Each number is 200 + 40 x the weight over its row's rms, rounded and kept within 0 to 999. Layers, rows and columns count from 0. The size before them is the row's rms in percent of the matrix's.

# down: layer 5 MLP down (transposed), 704x256, rms 0.0385, rows 35-52, columns 128-255
# gate: layer 5 MLP gate, 704x256, rms 0.0406, rows 36-53, columns 128-255
# up: layer 5 MLP up, 704x256, rms 0.0396, rows 36-53, columns 128-255
down35,090,159,184,191,270,299,231,302,181,143,125,122,211,100,167,171,257,246,174,256,189,231,184,200,164,179,213,183,193,174,267,205,202,194,192,223,155,273,218,241,166,238,229,155,249,195,241,186,207,167,206,250,182,208,211,190,208,248,201,246,219,257,163,255,208,139,138,174,202,220,143,202,228,201,212,165,270,167,207,178,237,258,120,202,166,223,174,209,208,100,205,126,263,195,141,237,266,243,179,234,212,237,120,134,204,177,222,204,255,115,204,206,207,228,225,189,182,241,178,272,218,169,145,241,237,207,119,188,210
gate36,098,252,194,147,116,83,187,139,273,212,142,229,196,243,234,255,195,185,204,218,189,229,266,250,186,191,220,201,160,186,161,251,193,206,219,172,167,178,182,214,148,193,217,233,151,197,212,226,170,233,219,168,204,241,131,192,162,199,287,183,174,198,282,216,203,248,175,168,184,278,261,220,251,210,201,235,206,233,202,239,204,146,222,230,241,192,199,218,210,158,169,199,169,219,243,196,252,199,148,228,230,221,169,122,185,190,150,245,216,164,181,186,219,235,279,197,217,220,162,64,144,249,187,137,236,230,178,171,213
up36,088,152,251,209,144,167,201,221,204,269,169,201,155,197,196,222,142,171,251,283,286,201,161,232,148,230,214,177,157,205,201,242,144,138,135,259,210,197,195,178,110,149,195,199,251,175,224,271,233,185,218,215,208,231,194,266,259,231,155,227,178,188,224,163,190,191,242,126,187,158,285,215,173,240,174,163,236,229,227,245,138,247,203,159,179,191,246,207,189,181,165,239,227,179,185,163,185,215,173,191,122,173,161,226,279,206,187,202,293,169,161,191,233,255,257,174,248,203,154,202,187,162,173,215,196,182,176,244,232
down36,091,183,238,250,246,205,231,217,211,226,150,195,174,223,169,219,183,226,212,218,177,211,173,247,210,170,253,268,88,164,228,279,230,162,152,152,238,143,94,232,232,224,258,199,213,169,204,216,155,206,184,210,266,210,171,198,184,207,143,165,193,157,273,316,239,177,144,179,176,216,177,193,211,180,218,235,194,291,122,209,152,166,263,242,239,195,183,275,272,153,167,192,168,208,230,189,247,236,236,185,269,122,180,161,176,146,202,190,182,203,242,200,161,212,147,231,245,153,193,178,147,230,171,185,211,181,164,211,133
gate37,103,190,230,152,174,208,145,133,198,223,219,252,273,193,222,260,176,221,155,236,201,181,176,194,211,270,192,181,167,277,181,159,238,133,179,182,217,213,174,280,215,236,221,215,123,180,205,212,159,171,191,218,210,178,204,277,236,142,162,133,165,170,229,236,132,208,163,232,217,217,186,212,221,198,192,252,190,168,168,230,168,144,265,213,235,132,201,166,204,212,219,314,231,189,82,149,228,241,272,172,157,178,225,183,135,172,247,203,209,154,173,170,222,176,280,229,255,163,220,183,148,216,147,241,165,203,209,157,164
up37,108,158,212,222,194,170,206,279,225,227,172,226,214,193,183,107,267,244,248,185,191,252,199,153,118,128,120,191,190,189,219,187,257,158,193,190,194,203,187,126,181,280,194,66,242,230,195,146,204,189,222,171,253,238,107,142,173,245,224,263,111,187,195,166,172,204,223,245,204,195,183,199,209,190,219,198,175,218,168,245,192,238,212,282,119,129,220,191,223,199,146,135,186,233,212,138,203,172,127,166,257,159,194,198,184,180,204,175,188,245,187,175,244,227,200,219,186,223,156,183,238,234,201,189,216,178,184,98,202
down37,115,152,178,178,220,172,176,238,202,207,213,194,235,138,191,124,196,228,229,269,213,240,163,137,136,192,189,197,191,272,200,148,238,178,170,140,174,199,222,249,217,241,245,105,233,180,203,230,188,177,250,134,272,206,165,161,166,146,232,225,151,101,148,206,116,180,186,176,178,218,184,203,182,170,238,232,160,234,196,240,165,172,193,249,139,142,174,187,259,300,216,158,154,217,146,159,245,208,170,195,206,210,216,150,162,203,242,238,225,229,195,193,195,179,193,146,227,128,209,133,220,269,178,131,221,220,190,77,263
gate38,099,167,251,205,200,185,194,205,147,175,202,247,138,219,145,140,191,186,248,243,177,231,157,126,214,211,142,169,167,222,197,167,182,119,104,177,139,182,163,212,149,236,185,171,152,158,157,190,268,239,251,211,172,278,157,199,149,193,209,219,187,157,207,165,201,235,215,218,203,189,222,209,175,234,245,198,196,210,277,168,250,210,234,200,246,209,172,214,197,107,197,207,288,230,140,164,158,139,207,208,186,137,187,150,200,162,221,226,221,205,235,190,190,112,156,162,264,123,198,208,182,222,119,218,148,225,203,164,194
up38,096,198,194,240,275,236,240,169,202,224,181,127,200,154,149,180,220,190,226,222,187,99,203,174,228,187,242,178,208,151,214,312,211,232,181,247,260,192,190,109,247,144,233,203,217,184,239,240,178,238,173,126,207,171,158,168,200,217,174,124,239,200,180,208,234,126,78,199,209,265,219,227,208,187,171,213,216,237,212,235,315,200,185,211,200,189,147,172,205,197,161,241,183,170,282,229,207,210,253,226,227,160,233,309,192,195,173,137,244,181,124,249,184,156,254,198,183,239,268,163,229,219,211,144,293,209,208,160,157
down38,098,162,234,253,226,165,173,192,195,151,213,203,162,177,136,145,200,220,283,285,111,234,198,210,224,222,252,219,151,289,219,262,186,121,152,211,172,186,153,220,194,243,173,180,178,188,195,149,228,208,198,231,123,250,173,199,217,147,173,184,230,167,226,262,209,252,216,201,208,155,226,208,173,273,219,164,218,212,235,186,210,183,153,267,228,228,144,187,205,176,168,155,214,253,103,245,202,213,184,201,256,212,173,244,115,211,214,191,218,167,217,191,218,99,154,223,222,156,204,165,238,202,155,229,122,183,176,201,201
gate39,094,164,179,181,197,158,233,249,80,235,134,222,212,221,207,188,213,179,187,157,198,225,253,275,231,214,203,204,165,238,238,235,178,297,175,157,228,144,205,173,310,232,187,170,228,210,205,134,185,178,200,196,206,244,170,224,189,138,257,251,163,126,238,213,197,198,127,178,170,283,232,203,198,253,252,250,172,222,161,194,204,171,226,226,187,154,158,176,132,193,232,243,228,210,221,272,183,184,195,222,227,172,192,187,126,181,229,219,165,247,186,180,262,185,210,193,246,232,204,241,224,203,177,172,200,249,233,212,212
up39,100,286,169,188,220,198,195,219,188,205,153,200,186,100,181,267,244,123,260,175,193,177,236,164,184,206,177,187,205,169,226,168,199,171,200,252,200,229,229,201,220,112,196,245,201,185,227,227,172,160,165,168,213,182,192,181,209,257,196,252,187,181,194,233,276,151,224,202,267,170,218,164,198,178,172,194,296,148,201,112,146,184,142,143,107,200,248,185,231,213,201,173,223,177,120,226,179,207,239,190,203,248,168,147,215,152,155,244,159,164,268,224,169,178,129,209,204,150,206,201,184,231,237,250,208,204,174,181,175
down39,098,199,140,191,206,208,219,267,186,206,167,258,194,153,134,201,227,193,263,212,153,243,191,196,183,247,141,227,182,176,200,241,199,265,150,164,192,177,297,216,242,211,240,155,112,194,166,143,250,217,152,172,190,225,141,157,161,161,245,239,231,263,166,204,234,194,162,137,308,202,222,252,196,214,208,221,255,101,165,159,214,183,126,202,129,197,153,139,183,109,199,216,234,218,207,309,240,159,215,189,295,200,219,187,138,158,151,244,210,146,189,194,185,213,194,174,180,152,235,218,209,191,186,245,157,253,124,236,176
gate40,105,195,178,208,304,229,159,203,216,267,170,226,212,211,203,222,268,137,144,256,177,178,164,281,206,206,196,176,175,173,258,117,187,190,169,203,251,194,198,175,211,186,216,170,161,202,235,233,146,210,195,228,149,197,148,236,206,198,176,222,249,209,126,217,194,175,198,209,275,211,257,202,187,198,258,192,277,141,216,151,194,125,208,102,147,211,165,185,240,179,229,269,202,233,137,180,231,185,176,198,172,147,248,122,217,158,184,206,199,176,195,152,121,225,226,145,175,177,95,162,182,236,229,190,293,162,218,164,178
up40,102,228,235,236,226,275,178,218,154,214,175,182,170,151,149,227,180,208,162,183,204,178,255,200,133,202,145,220,138,240,197,210,166,187,185,242,200,206,242,212,139,135,207,210,150,182,216,124,203,230,158,224,172,186,265,215,266,148,274,181,172,175,163,233,281,223,204,191,174,250,237,178,247,210,154,220,179,252,238,239,250,170,200,250,219,138,232,220,233,236,263,200,222,213,188,250,164,207,285,166,157,183,224,201,230,253,220,160,221,199,177,160,226,175,300,188,206,201,240,202,242,144,139,192,225,190,216,181,169
down40,105,231,156,211,163,226,269,243,157,237,196,238,178,191,175,186,185,233,162,183,237,214,273,211,127,157,213,216,157,213,212,165,247,198,273,176,199,137,333,210,174,138,144,201,221,181,161,153,183,162,187,236,167,212,191,223,215,233,171,157,195,107,164,252,245,278,189,261,206,210,205,160,274,218,145,168,145,238,168,260,254,266,247,350,252,155,168,211,265,236,209,238,217,191,247,262,183,155,200,182,222,146,231,203,194,202,202,200,203,238,234,241,250,206,226,177,236,246,223,268,223,146,183,222,249,207,229,174,169
gate41,098,161,224,154,257,255,252,207,138,145,200,177,213,197,110,202,310,219,180,230,157,210,201,269,129,222,193,156,129,201,160,163,221,162,267,181,167,277,220,138,248,257,212,227,235,205,156,216,150,135,199,225,149,190,246,278,257,136,190,195,236,250,168,196,241,220,219,158,232,189,185,247,200,242,232,210,229,188,237,209,181,226,217,189,183,132,182,213,231,178,178,200,125,235,198,160,101,202,178,186,273,163,200,207,251,228,180,119,204,194,190,279,205,223,203,252,212,189,165,200,171,205,234,229,310,129,176,157,137
up41,100,226,191,165,252,117,165,187,184,211,233,125,190,247,228,300,251,210,221,235,238,216,248,224,253,198,251,219,247,146,133,206,158,91,184,182,198,199,213,204,214,206,221,185,290,206,200,214,208,213,204,248,222,182,156,252,230,157,146,180,221,247,170,213,183,238,203,203,165,202,172,224,236,247,154,198,169,155,151,218,205,357,165,117,226,245,191,202,135,207,126,249,197,241,227,160,171,224,196,238,274,134,148,231,204,250,202,176,288,235,119,230,203,261,149,196,307,193,209,201,200,214,179,236,152,234,201,219,187
down41,099,150,272,236,148,221,288,178,211,172,133,146,212,215,151,184,264,157,169,203,242,230,147,164,190,190,235,172,216,187,222,217,209,177,177,204,242,124,181,200,155,200,182,254,179,175,131,191,210,179,232,175,210,228,248,224,255,146,148,244,214,200,201,224,202,248,224,192,170,229,235,269,261,201,234,199,267,228,136,140,219,238,183,212,195,199,289,250,251,172,163,235,209,169,166,187,285,179,253,118,220,160,128,137,219,222,242,201,302,225,137,186,204,208,205,138,256,203,184,159,202,198,154,154,206,262,232,198,196
gate42,101,88,183,178,230,160,168,194,221,174,217,214,183,238,169,213,221,277,203,249,139,241,127,286,181,192,232,204,213,179,170,183,228,271,196,160,174,235,151,242,185,205,153,146,195,269,172,161,207,253,224,167,208,184,145,195,208,197,219,176,216,183,174,192,107,170,219,183,207,190,205,129,120,216,200,200,146,115,134,129,228,192,223,250,177,139,212,177,146,108,233,247,219,248,240,251,210,248,285,215,225,283,224,208,178,171,148,204,132,244,218,172,250,201,219,183,211,234,182,212,173,214,140,193,200,177,197,186,185
up42,102,162,214,226,262,129,168,237,211,225,204,209,239,165,147,162,149,212,214,302,145,230,142,189,158,184,214,183,226,257,198,197,172,173,190,176,206,183,170,187,212,245,219,224,240,161,285,175,209,231,243,162,142,214,202,201,225,202,202,289,159,188,166,160,133,192,231,222,163,196,256,243,174,197,183,138,199,181,162,233,250,106,129,243,183,205,153,240,276,257,193,181,208,214,223,246,225,268,142,213,233,209,195,190,223,178,266,236,116,182,186,281,198,154,187,221,200,204,174,208,300,206,163,169,152,135,179,235,167
down42,098,151,235,147,237,203,181,243,221,182,156,203,219,237,191,267,212,198,215,289,165,194,255,132,183,220,243,174,174,245,175,210,141,149,172,212,209,238,202,260,197,235,240,267,220,185,263,215,139,207,224,176,206,191,183,273,167,166,145,290,78,229,145,153,198,227,250,284,168,254,163,224,153,207,171,209,229,209,187,214,209,152,179,184,240,215,125,202,261,208,235,231,167,181,207,201,234,167,126,171,216,159,165,158,173,233,232,226,129,244,174,223,216,175,229,231,204,259,217,181,273,197,176,237,183,162,253,234,191
gate43,095,187,228,334,267,192,200,182,206,211,186,103,223,184,249,255,188,169,271,183,174,207,273,193,256,132,149,221,133,154,181,140,189,158,213,265,158,149,303,186,161,168,233,185,210,225,120,226,184,143,186,214,268,128,137,171,181,227,218,235,225,184,169,199,210,214,184,199,174,182,215,210,183,213,179,254,310,180,185,151,191,143,238,202,186,164,234,193,200,218,260,169,212,254,265,177,205,212,220,185,200,207,192,268,223,186,213,213,162,192,234,212,110,232,188,210,249,233,157,248,203,194,162,193,311,256,198,170,193
up43,092,121,144,242,172,142,158,204,154,195,182,203,149,189,170,152,132,128,195,178,194,229,269,145,206,133,180,186,213,254,199,219,164,191,182,154,220,176,211,207,209,200,175,179,221,207,234,200,272,203,220,235,296,156,213,169,296,224,190,189,175,227,270,211,199,256,174,193,209,139,208,163,232,203,214,143,221,206,203,175,247,213,209,209,263,171,207,182,145,169,217,209,241,192,206,220,198,171,230,227,168,228,168,236,224,206,142,234,264,189,125,151,173,93,238,201,245,199,218,246,215,246,169,154,142,207,197,344,236
down43,091,182,176,201,141,219,238,166,235,177,201,168,259,145,169,164,279,205,152,199,241,147,130,220,271,207,190,173,148,230,223,195,199,174,158,222,186,183,201,230,204,209,264,146,171,172,180,199,207,151,285,174,223,229,226,129,165,214,196,187,189,236,120,195,264,207,178,161,212,207,211,175,160,144,221,299,182,172,134,255,246,161,122,182,186,258,203,220,162,224,184,177,233,196,141,240,222,174,184,263,257,236,182,199,196,174,275,161,210,185,189,209,258,272,227,223,134,289,167,132,211,123,239,252,184,228,235,141,184
gate44,108,180,200,237,241,243,229,223,167,319,237,217,233,284,132,216,241,239,182,202,237,236,112,250,179,212,258,205,149,214,213,250,190,81,114,250,246,193,234,193,231,130,172,148,219,259,246,165,196,205,256,168,183,203,159,235,225,226,187,157,213,179,181,230,162,285,177,223,198,174,234,188,194,229,199,199,203,191,156,268,215,209,196,270,237,194,272,209,113,195,217,250,165,164,79,257,217,272,211,214,202,219,207,210,206,169,256,175,223,211,137,223,268,170,231,206,234,161,147,212,195,206,179,207,195,268,151,165,195
up44,108,212,204,304,162,223,176,291,157,218,218,160,141,156,209,177,230,260,177,232,196,252,234,229,196,174,169,137,180,194,219,132,207,215,276,131,175,219,182,206,256,224,281,212,136,240,157,205,247,177,204,245,175,261,306,181,188,218,238,207,169,216,211,223,230,200,229,159,93,150,159,233,262,241,164,185,148,239,197,217,192,208,181,188,131,174,186,251,222,172,198,138,248,183,228,182,143,210,151,191,230,228,169,186,128,253,148,125,193,181,239,227,211,198,223,135,184,185,221,158,191,246,192,252,236,265,133,186,214
down44,108,215,282,187,213,189,155,150,176,174,206,199,144,152,175,164,195,252,155,220,163,245,170,155,207,179,276,182,198,183,184,195,189,198,203,175,157,192,230,266,262,234,215,225,180,198,171,199,279,186,178,255,114,259,206,180,230,197,262,219,164,216,234,152,257,205,233,138,229,204,216,190,238,225,138,161,263,123,265,105,240,193,189,157,150,272,219,243,191,140,132,200,261,192,272,259,126,258,216,204,196,255,208,177,219,262,213,230,214,223,296,218,179,213,226,202,120,239,262,143,208,187,193,211,270,152,170,187,145
gate45,124,156,284,207,219,217,190,187,163,202,196,267,185,227,173,156,176,182,232,236,186,160,167,214,191,213,200,175,182,218,196,193,160,199,144,155,218,206,242,232,237,245,89,249,247,255,220,204,254,286,203,177,273,234,231,193,286,212,153,254,211,203,152,137,177,227,266,212,190,203,228,201,168,243,252,161,223,203,185,172,176,167,267,208,170,194,193,219,187,219,209,197,254,306,148,259,125,247,217,185,167,188,129,238,192,166,248,213,228,198,246,202,171,152,151,186,157,199,202,296,266,137,143,173,189,246,244,268,179
up45,126,209,227,152,187,182,243,191,192,200,245,281,152,171,167,238,175,127,264,266,191,225,200,227,195,242,140,184,132,197,210,219,164,215,167,105,238,213,194,192,234,187,127,201,153,243,224,223,183,222,217,175,247,271,200,222,279,170,150,181,199,194,182,145,201,199,262,215,200,123,272,178,123,207,233,138,199,189,198,249,121,152,185,228,210,201,157,145,255,157,137,181,209,250,188,224,191,209,183,124,227,172,156,213,165,223,293,143,314,225,229,225,178,197,202,170,178,276,204,274,217,195,152,159,174,223,238,246,178
down45,104,215,163,180,169,199,204,192,233,163,180,175,221,198,234,237,203,233,189,160,213,216,283,137,195,199,185,226,234,176,177,194,218,163,257,242,158,199,145,153,183,135,281,191,171,160,155,166,180,154,187,250,173,179,147,255,129,218,197,157,170,236,247,231,209,222,108,160,153,218,223,234,273,184,130,257,195,199,254,189,230,234,210,169,212,181,208,178,219,219,217,216,174,137,263,125,249,205,235,210,218,224,240,199,222,247,188,214,143,175,151,199,202,266,229,210,260,159,196,68,120,186,278,229,205,164,210,146,242
gate46,102,177,193,151,190,238,203,212,245,203,158,239,199,226,150,180,204,168,192,245,181,206,250,162,178,172,260,178,234,194,132,191,175,216,169,227,133,181,205,248,178,193,242,250,223,142,155,202,176,156,218,180,194,213,207,277,124,246,249,218,183,142,188,177,175,205,219,155,192,251,206,217,221,231,160,200,242,284,237,153,256,212,198,159,179,172,202,199,224,137,216,290,224,238,271,194,173,211,247,227,168,213,225,174,228,178,202,197,204,201,216,193,261,216,171,246,249,168,149,108,169,196,169,159,223,183,177,106,183
up46,094,190,216,171,224,190,209,179,292,217,152,210,185,241,177,164,247,167,224,263,189,198,138,171,260,215,202,191,262,204,135,132,232,193,217,220,221,214,159,247,252,295,172,159,229,168,217,239,248,160,177,157,194,222,182,188,197,199,196,138,211,200,115,159,144,157,202,229,231,211,167,170,244,243,198,163,217,154,201,179,224,215,144,260,280,305,154,202,198,210,219,210,275,192,262,219,193,209,188,159,229,156,171,225,215,183,204,158,143,191,189,196,229,93,179,131,241,258,202,221,176,225,183,110,121,130,201,171,225
down46,098,202,233,181,255,203,243,222,147,250,227,236,207,177,134,213,229,191,221,275,199,231,221,182,224,237,179,220,244,222,146,219,202,168,196,205,135,260,226,182,198,116,254,168,182,246,153,250,168,218,185,143,182,210,227,189,190,246,248,197,219,140,143,172,251,146,241,240,240,221,175,166,249,195,266,227,155,192,94,135,281,112,136,179,207,256,202,193,192,133,166,268,208,250,212,147,104,245,178,153,302,203,191,176,179,172,194,195,220,244,227,186,161,160,248,149,173,286,235,147,240,215,205,145,230,206,259,181,236
gate47,090,134,240,243,224,234,190,206,226,248,187,207,227,246,240,169,279,201,144,169,206,156,174,269,242,217,172,162,170,166,203,236,243,190,138,244,192,237,207,199,179,261,215,236,222,193,204,278,173,183,203,182,165,226,196,207,161,193,223,159,244,187,160,250,155,190,176,235,253,207,272,232,211,187,205,195,201,169,196,209,168,185,204,165,206,206,173,212,161,137,143,153,168,162,137,214,204,196,143,246,280,213,207,215,204,171,136,241,145,181,163,118,179,214,177,229,189,237,189,203,218,196,189,189,197,187,235,187,226
up47,099,197,228,244,150,106,212,175,171,192,217,133,197,191,230,234,111,148,243,246,199,177,200,182,175,172,254,227,173,190,257,164,192,167,235,255,160,187,150,168,189,184,236,226,144,181,176,208,155,212,232,258,147,176,201,243,228,166,196,197,169,141,251,164,115,148,153,172,166,194,250,205,201,209,192,232,320,200,177,235,177,217,255,169,192,273,204,222,215,195,178,299,198,203,233,106,209,235,192,231,167,168,216,168,238,180,199,206,159,222,154,295,225,224,148,178,269,187,211,175,101,163,149,164,212,285,140,188,256
down47,098,204,267,211,198,232,248,200,163,211,217,225,196,249,242,171,252,285,164,210,196,209,166,217,240,177,198,218,123,145,199,222,242,182,170,224,162,183,195,219,219,262,247,214,200,181,152,216,205,149,229,169,191,211,195,226,174,217,218,134,230,148,189,245,156,212,148,244,189,166,203,183,199,149,183,245,206,207,168,194,131,189,261,110,219,227,174,188,125,138,211,148,147,175,154,190,163,236,149,245,227,230,246,214,224,158,197,229,137,147,174,153,166,170,105,193,210,258,220,151,173,179,192,155,191,250,280,203,204
gate48,096,205,191,161,233,179,217,222,200,216,186,191,256,222,205,175,228,221,228,283,166,173,256,244,129,237,246,226,178,200,186,182,232,184,195,229,207,216,199,232,158,154,205,209,181,209,202,178,188,219,251,239,210,194,250,206,194,159,221,186,246,206,205,189,202,213,154,197,231,198,263,219,189,192,222,211,175,205,186,126,257,151,250,193,233,138,230,196,205,174,278,184,250,205,136,300,256,218,231,145,210,232,176,208,298,152,157,161,182,201,203,150,158,227,223,187,205,218,83,194,175,214,103,186,264,216,265,103,202
up48,092,267,220,244,170,184,227,179,147,145,241,168,283,168,200,142,116,137,197,179,147,238,193,218,145,191,189,285,256,219,168,242,208,234,209,245,167,211,147,200,175,209,211,175,283,202,169,177,213,235,277,195,253,222,187,280,190,196,212,193,198,223,186,137,248,147,153,188,186,269,197,183,206,169,250,265,177,222,153,192,206,154,158,187,128,155,203,177,164,195,279,151,217,106,256,204,229,181,183,207,202,232,200,205,225,201,181,235,137,191,203,204,213,228,181,251,218,221,233,255,212,162,132,177,148,128,184,246,216
down48,095,163,257,204,179,206,174,248,273,99,142,150,230,170,137,229,170,159,145,188,249,163,159,232,230,211,191,183,254,175,222,180,205,165,156,216,295,193,188,162,185,319,205,217,200,220,204,209,240,151,210,152,156,159,184,134,267,142,134,184,251,227,179,204,204,155,225,195,217,183,191,239,180,151,188,251,265,149,215,232,114,185,179,169,246,106,250,185,174,228,159,168,216,169,239,167,151,247,186,194,234,142,207,185,151,223,178,229,168,109,197,208,129,238,229,207,199,165,233,220,201,176,194,182,229,196,185,204,181
gate49,095,213,198,176,198,193,238,241,162,188,178,186,245,256,176,220,211,248,85,303,277,216,125,191,193,199,219,230,195,207,184,155,185,192,153,179,253,229,208,276,191,205,163,177,144,229,221,216,189,160,220,155,234,220,172,214,250,180,199,156,211,198,267,232,171,286,89,209,231,161,240,186,210,160,236,275,185,90,201,170,243,150,180,160,178,198,236,242,174,181,161,189,253,279,160,152,297,174,197,186,242,222,209,233,250,170,211,214,133,202,146,212,210,180,178,220,203,123,201,117,199,232,289,176,127,245,250,201,168
up49,093,168,208,130,154,194,196,193,209,166,199,279,153,264,155,236,239,227,255,219,148,236,273,176,195,185,214,149,125,138,148,252,286,188,241,215,245,113,179,258,246,205,160,156,151,247,221,194,300,241,182,177,207,207,188,144,191,143,205,226,182,147,211,199,212,239,168,162,152,185,150,166,170,215,181,233,242,172,221,212,153,224,239,232,266,186,214,230,118,179,139,320,193,206,165,127,191,239,166,242,162,199,147,221,272,182,194,194,210,237,212,194,221,226,205,245,252,172,183,208,182,181,202,194,209,241,283,212,172
down49,094,206,203,209,165,141,236,199,245,259,240,227,139,235,216,217,207,238,149,281,245,185,117,197,188,199,210,214,149,187,106,150,175,105,138,215,123,134,236,283,198,168,180,209,157,156,241,252,160,185,249,154,199,225,192,176,176,159,232,157,206,148,236,189,288,170,186,188,180,152,276,236,234,173,162,264,223,169,189,179,166,132,177,154,205,283,246,204,209,260,264,247,237,222,192,202,287,173,227,192,161,242,163,203,230,121,165,239,216,175,224,264,210,240,192,159,168,148,161,132,196,216,168,187,238,254,178,248,184
gate50,091,174,162,246,156,154,220,177,177,169,256,225,243,179,183,243,249,167,155,231,151,219,236,217,212,284,202,159,166,118,170,213,258,228,232,200,227,159,226,241,166,187,203,217,221,261,166,243,245,128,153,210,228,196,150,223,270,236,155,224,267,200,170,179,199,154,81,186,216,166,198,162,163,233,125,188,253,157,144,224,126,205,180,218,116,159,203,198,182,203,191,239,121,202,147,193,217,151,196,232,178,174,160,228,203,170,148,198,227,267,97,228,208,242,260,154,230,230,158,289,202,210,159,257,242,159,221,235,160
up50,093,193,162,186,137,217,235,212,131,193,234,194,257,225,212,166,200,209,245,182,281,168,212,190,183,258,202,214,166,125,250,231,151,153,186,232,268,210,115,162,123,220,163,91,220,181,171,180,297,162,198,62,225,172,253,204,186,157,226,167,258,144,127,218,168,194,202,243,230,187,170,113,94,171,217,216,256,179,151,135,149,219,175,209,128,231,187,202,167,189,234,246,226,222,121,225,236,192,177,153,228,218,207,235,146,102,222,140,231,219,218,161,167,146,174,272,179,158,225,199,183,163,175,209,307,224,184,237,213
down50,097,170,194,152,257,204,250,154,212,147,159,184,284,284,264,220,241,219,166,273,241,133,257,195,211,209,122,178,236,128,204,203,229,156,159,219,177,177,178,245,188,249,201,147,184,225,233,157,125,185,200,224,267,267,176,282,240,204,143,166,225,228,166,155,236,191,183,209,181,142,263,169,160,181,246,189,185,265,251,172,219,178,223,115,303,224,140,188,208,198,190,179,178,277,155,255,217,186,237,220,196,204,205,155,229,208,154,242,209,172,156,215,242,236,256,181,228,244,234,244,220,225,209,154,192,217,247,231,210
gate51,104,159,268,181,153,198,251,165,191,224,141,198,242,235,228,189,235,190,154,221,180,176,260,175,175,179,181,134,281,218,173,166,292,164,223,246,200,188,111,216,184,281,171,200,251,185,205,195,148,146,160,151,233,221,291,226,210,224,206,227,252,164,173,273,232,202,242,248,202,229,184,207,201,214,213,179,163,144,250,223,167,172,219,202,183,167,210,264,195,193,263,260,194,191,177,235,181,187,165,219,217,186,157,202,210,143,242,159,228,272,129,179,144,205,196,209,284,147,159,169,193,246,181,194,155,219,217,179,212
up51,101,226,315,241,223,206,163,228,218,164,230,195,204,183,155,214,248,166,158,255,244,258,136,218,225,181,125,182,200,169,143,209,192,199,155,222,208,145,217,190,208,208,170,242,242,200,212,282,241,238,184,233,134,221,129,202,188,218,203,295,188,242,137,223,232,215,229,229,201,207,170,198,137,224,214,228,267,197,301,213,154,209,169,210,245,160,212,219,214,237,217,239,159,190,241,155,106,236,203,142,149,186,211,202,181,237,226,101,246,275,153,178,210,166,230,188,168,110,164,135,126,179,153,214,191,233,254,227,231
down51,104,214,256,231,299,202,153,198,190,162,291,239,146,157,101,219,253,212,158,267,256,250,115,169,216,141,191,177,162,199,176,254,153,189,199,162,194,192,167,198,271,232,142,210,203,203,142,245,221,212,237,195,180,183,208,237,208,135,222,160,174,220,226,282,235,195,199,158,212,190,192,185,197,201,252,211,280,197,231,249,150,238,165,215,263,234,192,237,249,216,250,273,194,177,208,197,102,269,211,148,219,167,224,182,190,221,242,137,225,274,125,115,240,180,214,230,180,195,155,152,157,180,210,213,226,212,238,229,165
gate52,093,222,181,180,160,142,231,210,139,244,199,174,232,147,244,172,206,224,169,185,184,216,99,194,254,177,211,219,192,228,235,187,204,212,181,266,185,207,251,184,216,161,166,231,178,256,169,276,258,269,95,234,229,155,193,186,268,137,257,141,239,120,246,187,231,292,194,168,177,196,253,182,268,232,157,206,206,139,209,162,203,171,252,170,231,176,198,190,148,250,110,194,233,263,144,151,230,213,160,171,214,101,237,172,170,169,228,181,179,300,218,202,276,161,184,267,198,175,168,172,182,214,229,138,232,166,205,209,233
up52,109,209,166,240,242,115,193,275,206,210,172,192,190,173,118,244,214,291,192,228,219,244,188,256,190,204,206,198,219,240,138,196,254,176,200,186,175,209,137,340,174,208,195,182,137,180,222,257,206,117,206,196,198,206,212,210,199,163,259,245,250,202,215,231,186,217,176,201,166,241,214,138,223,224,143,256,191,176,220,237,162,164,238,143,117,131,243,233,146,171,224,276,179,211,163,155,162,228,214,254,212,179,212,192,158,164,203,188,146,239,145,221,205,253,183,325,231,176,171,152,138,211,132,276,177,228,177,157,151
down52,103,228,190,190,151,116,231,231,159,279,212,177,210,151,255,169,246,218,153,145,181,217,109,239,248,162,195,254,193,229,268,157,178,206,183,241,151,219,229,167,190,108,209,198,169,273,177,290,204,220,136,200,226,156,216,173,240,154,269,138,214,130,244,156,237,262,209,173,161,192,209,177,223,261,143,206,193,131,250,156,202,205,213,139,209,158,193,213,187,251,78,174,204,250,182,194,213,181,209,167,253,112,255,161,122,140,209,213,169,210,228,173,270,177,137,302,190,178,192,193,182,231,223,173,229,164,215,228,226
gate53,096,206,189,187,228,245,228,196,153,147,210,151,177,158,130,152,253,227,219,278,214,190,220,201,193,194,216,204,186,174,147,209,175,208,231,245,186,212,262,260,221,273,191,101,166,272,150,219,210,191,184,203,222,188,258,122,165,219,302,140,252,226,234,281,193,256,161,176,185,219,232,228,220,231,166,187,159,162,211,126,205,235,209,218,146,229,223,174,140,177,157,151,169,228,185,244,122,188,230,143,232,247,126,281,291,160,209,138,194,198,197,187,184,198,178,158,161,179,138,137,182,163,166,172,165,263,222,156,130
up53,104,212,214,162,188,269,235,185,175,170,175,208,192,225,263,144,176,250,240,193,208,152,186,189,178,205,188,204,179,218,149,208,102,176,189,201,249,243,245,150,163,229,222,174,207,246,241,205,237,223,231,205,225,231,175,146,129,223,198,161,175,205,173,180,135,231,208,194,167,245,215,257,215,225,200,195,160,228,215,223,229,243,195,252,268,315,262,217,238,130,160,108,233,248,217,195,219,189,193,218,229,182,112,239,293,149,147,235,192,258,180,178,108,173,193,263,294,224,169,188,214,196,211,176,158,109,236,194,212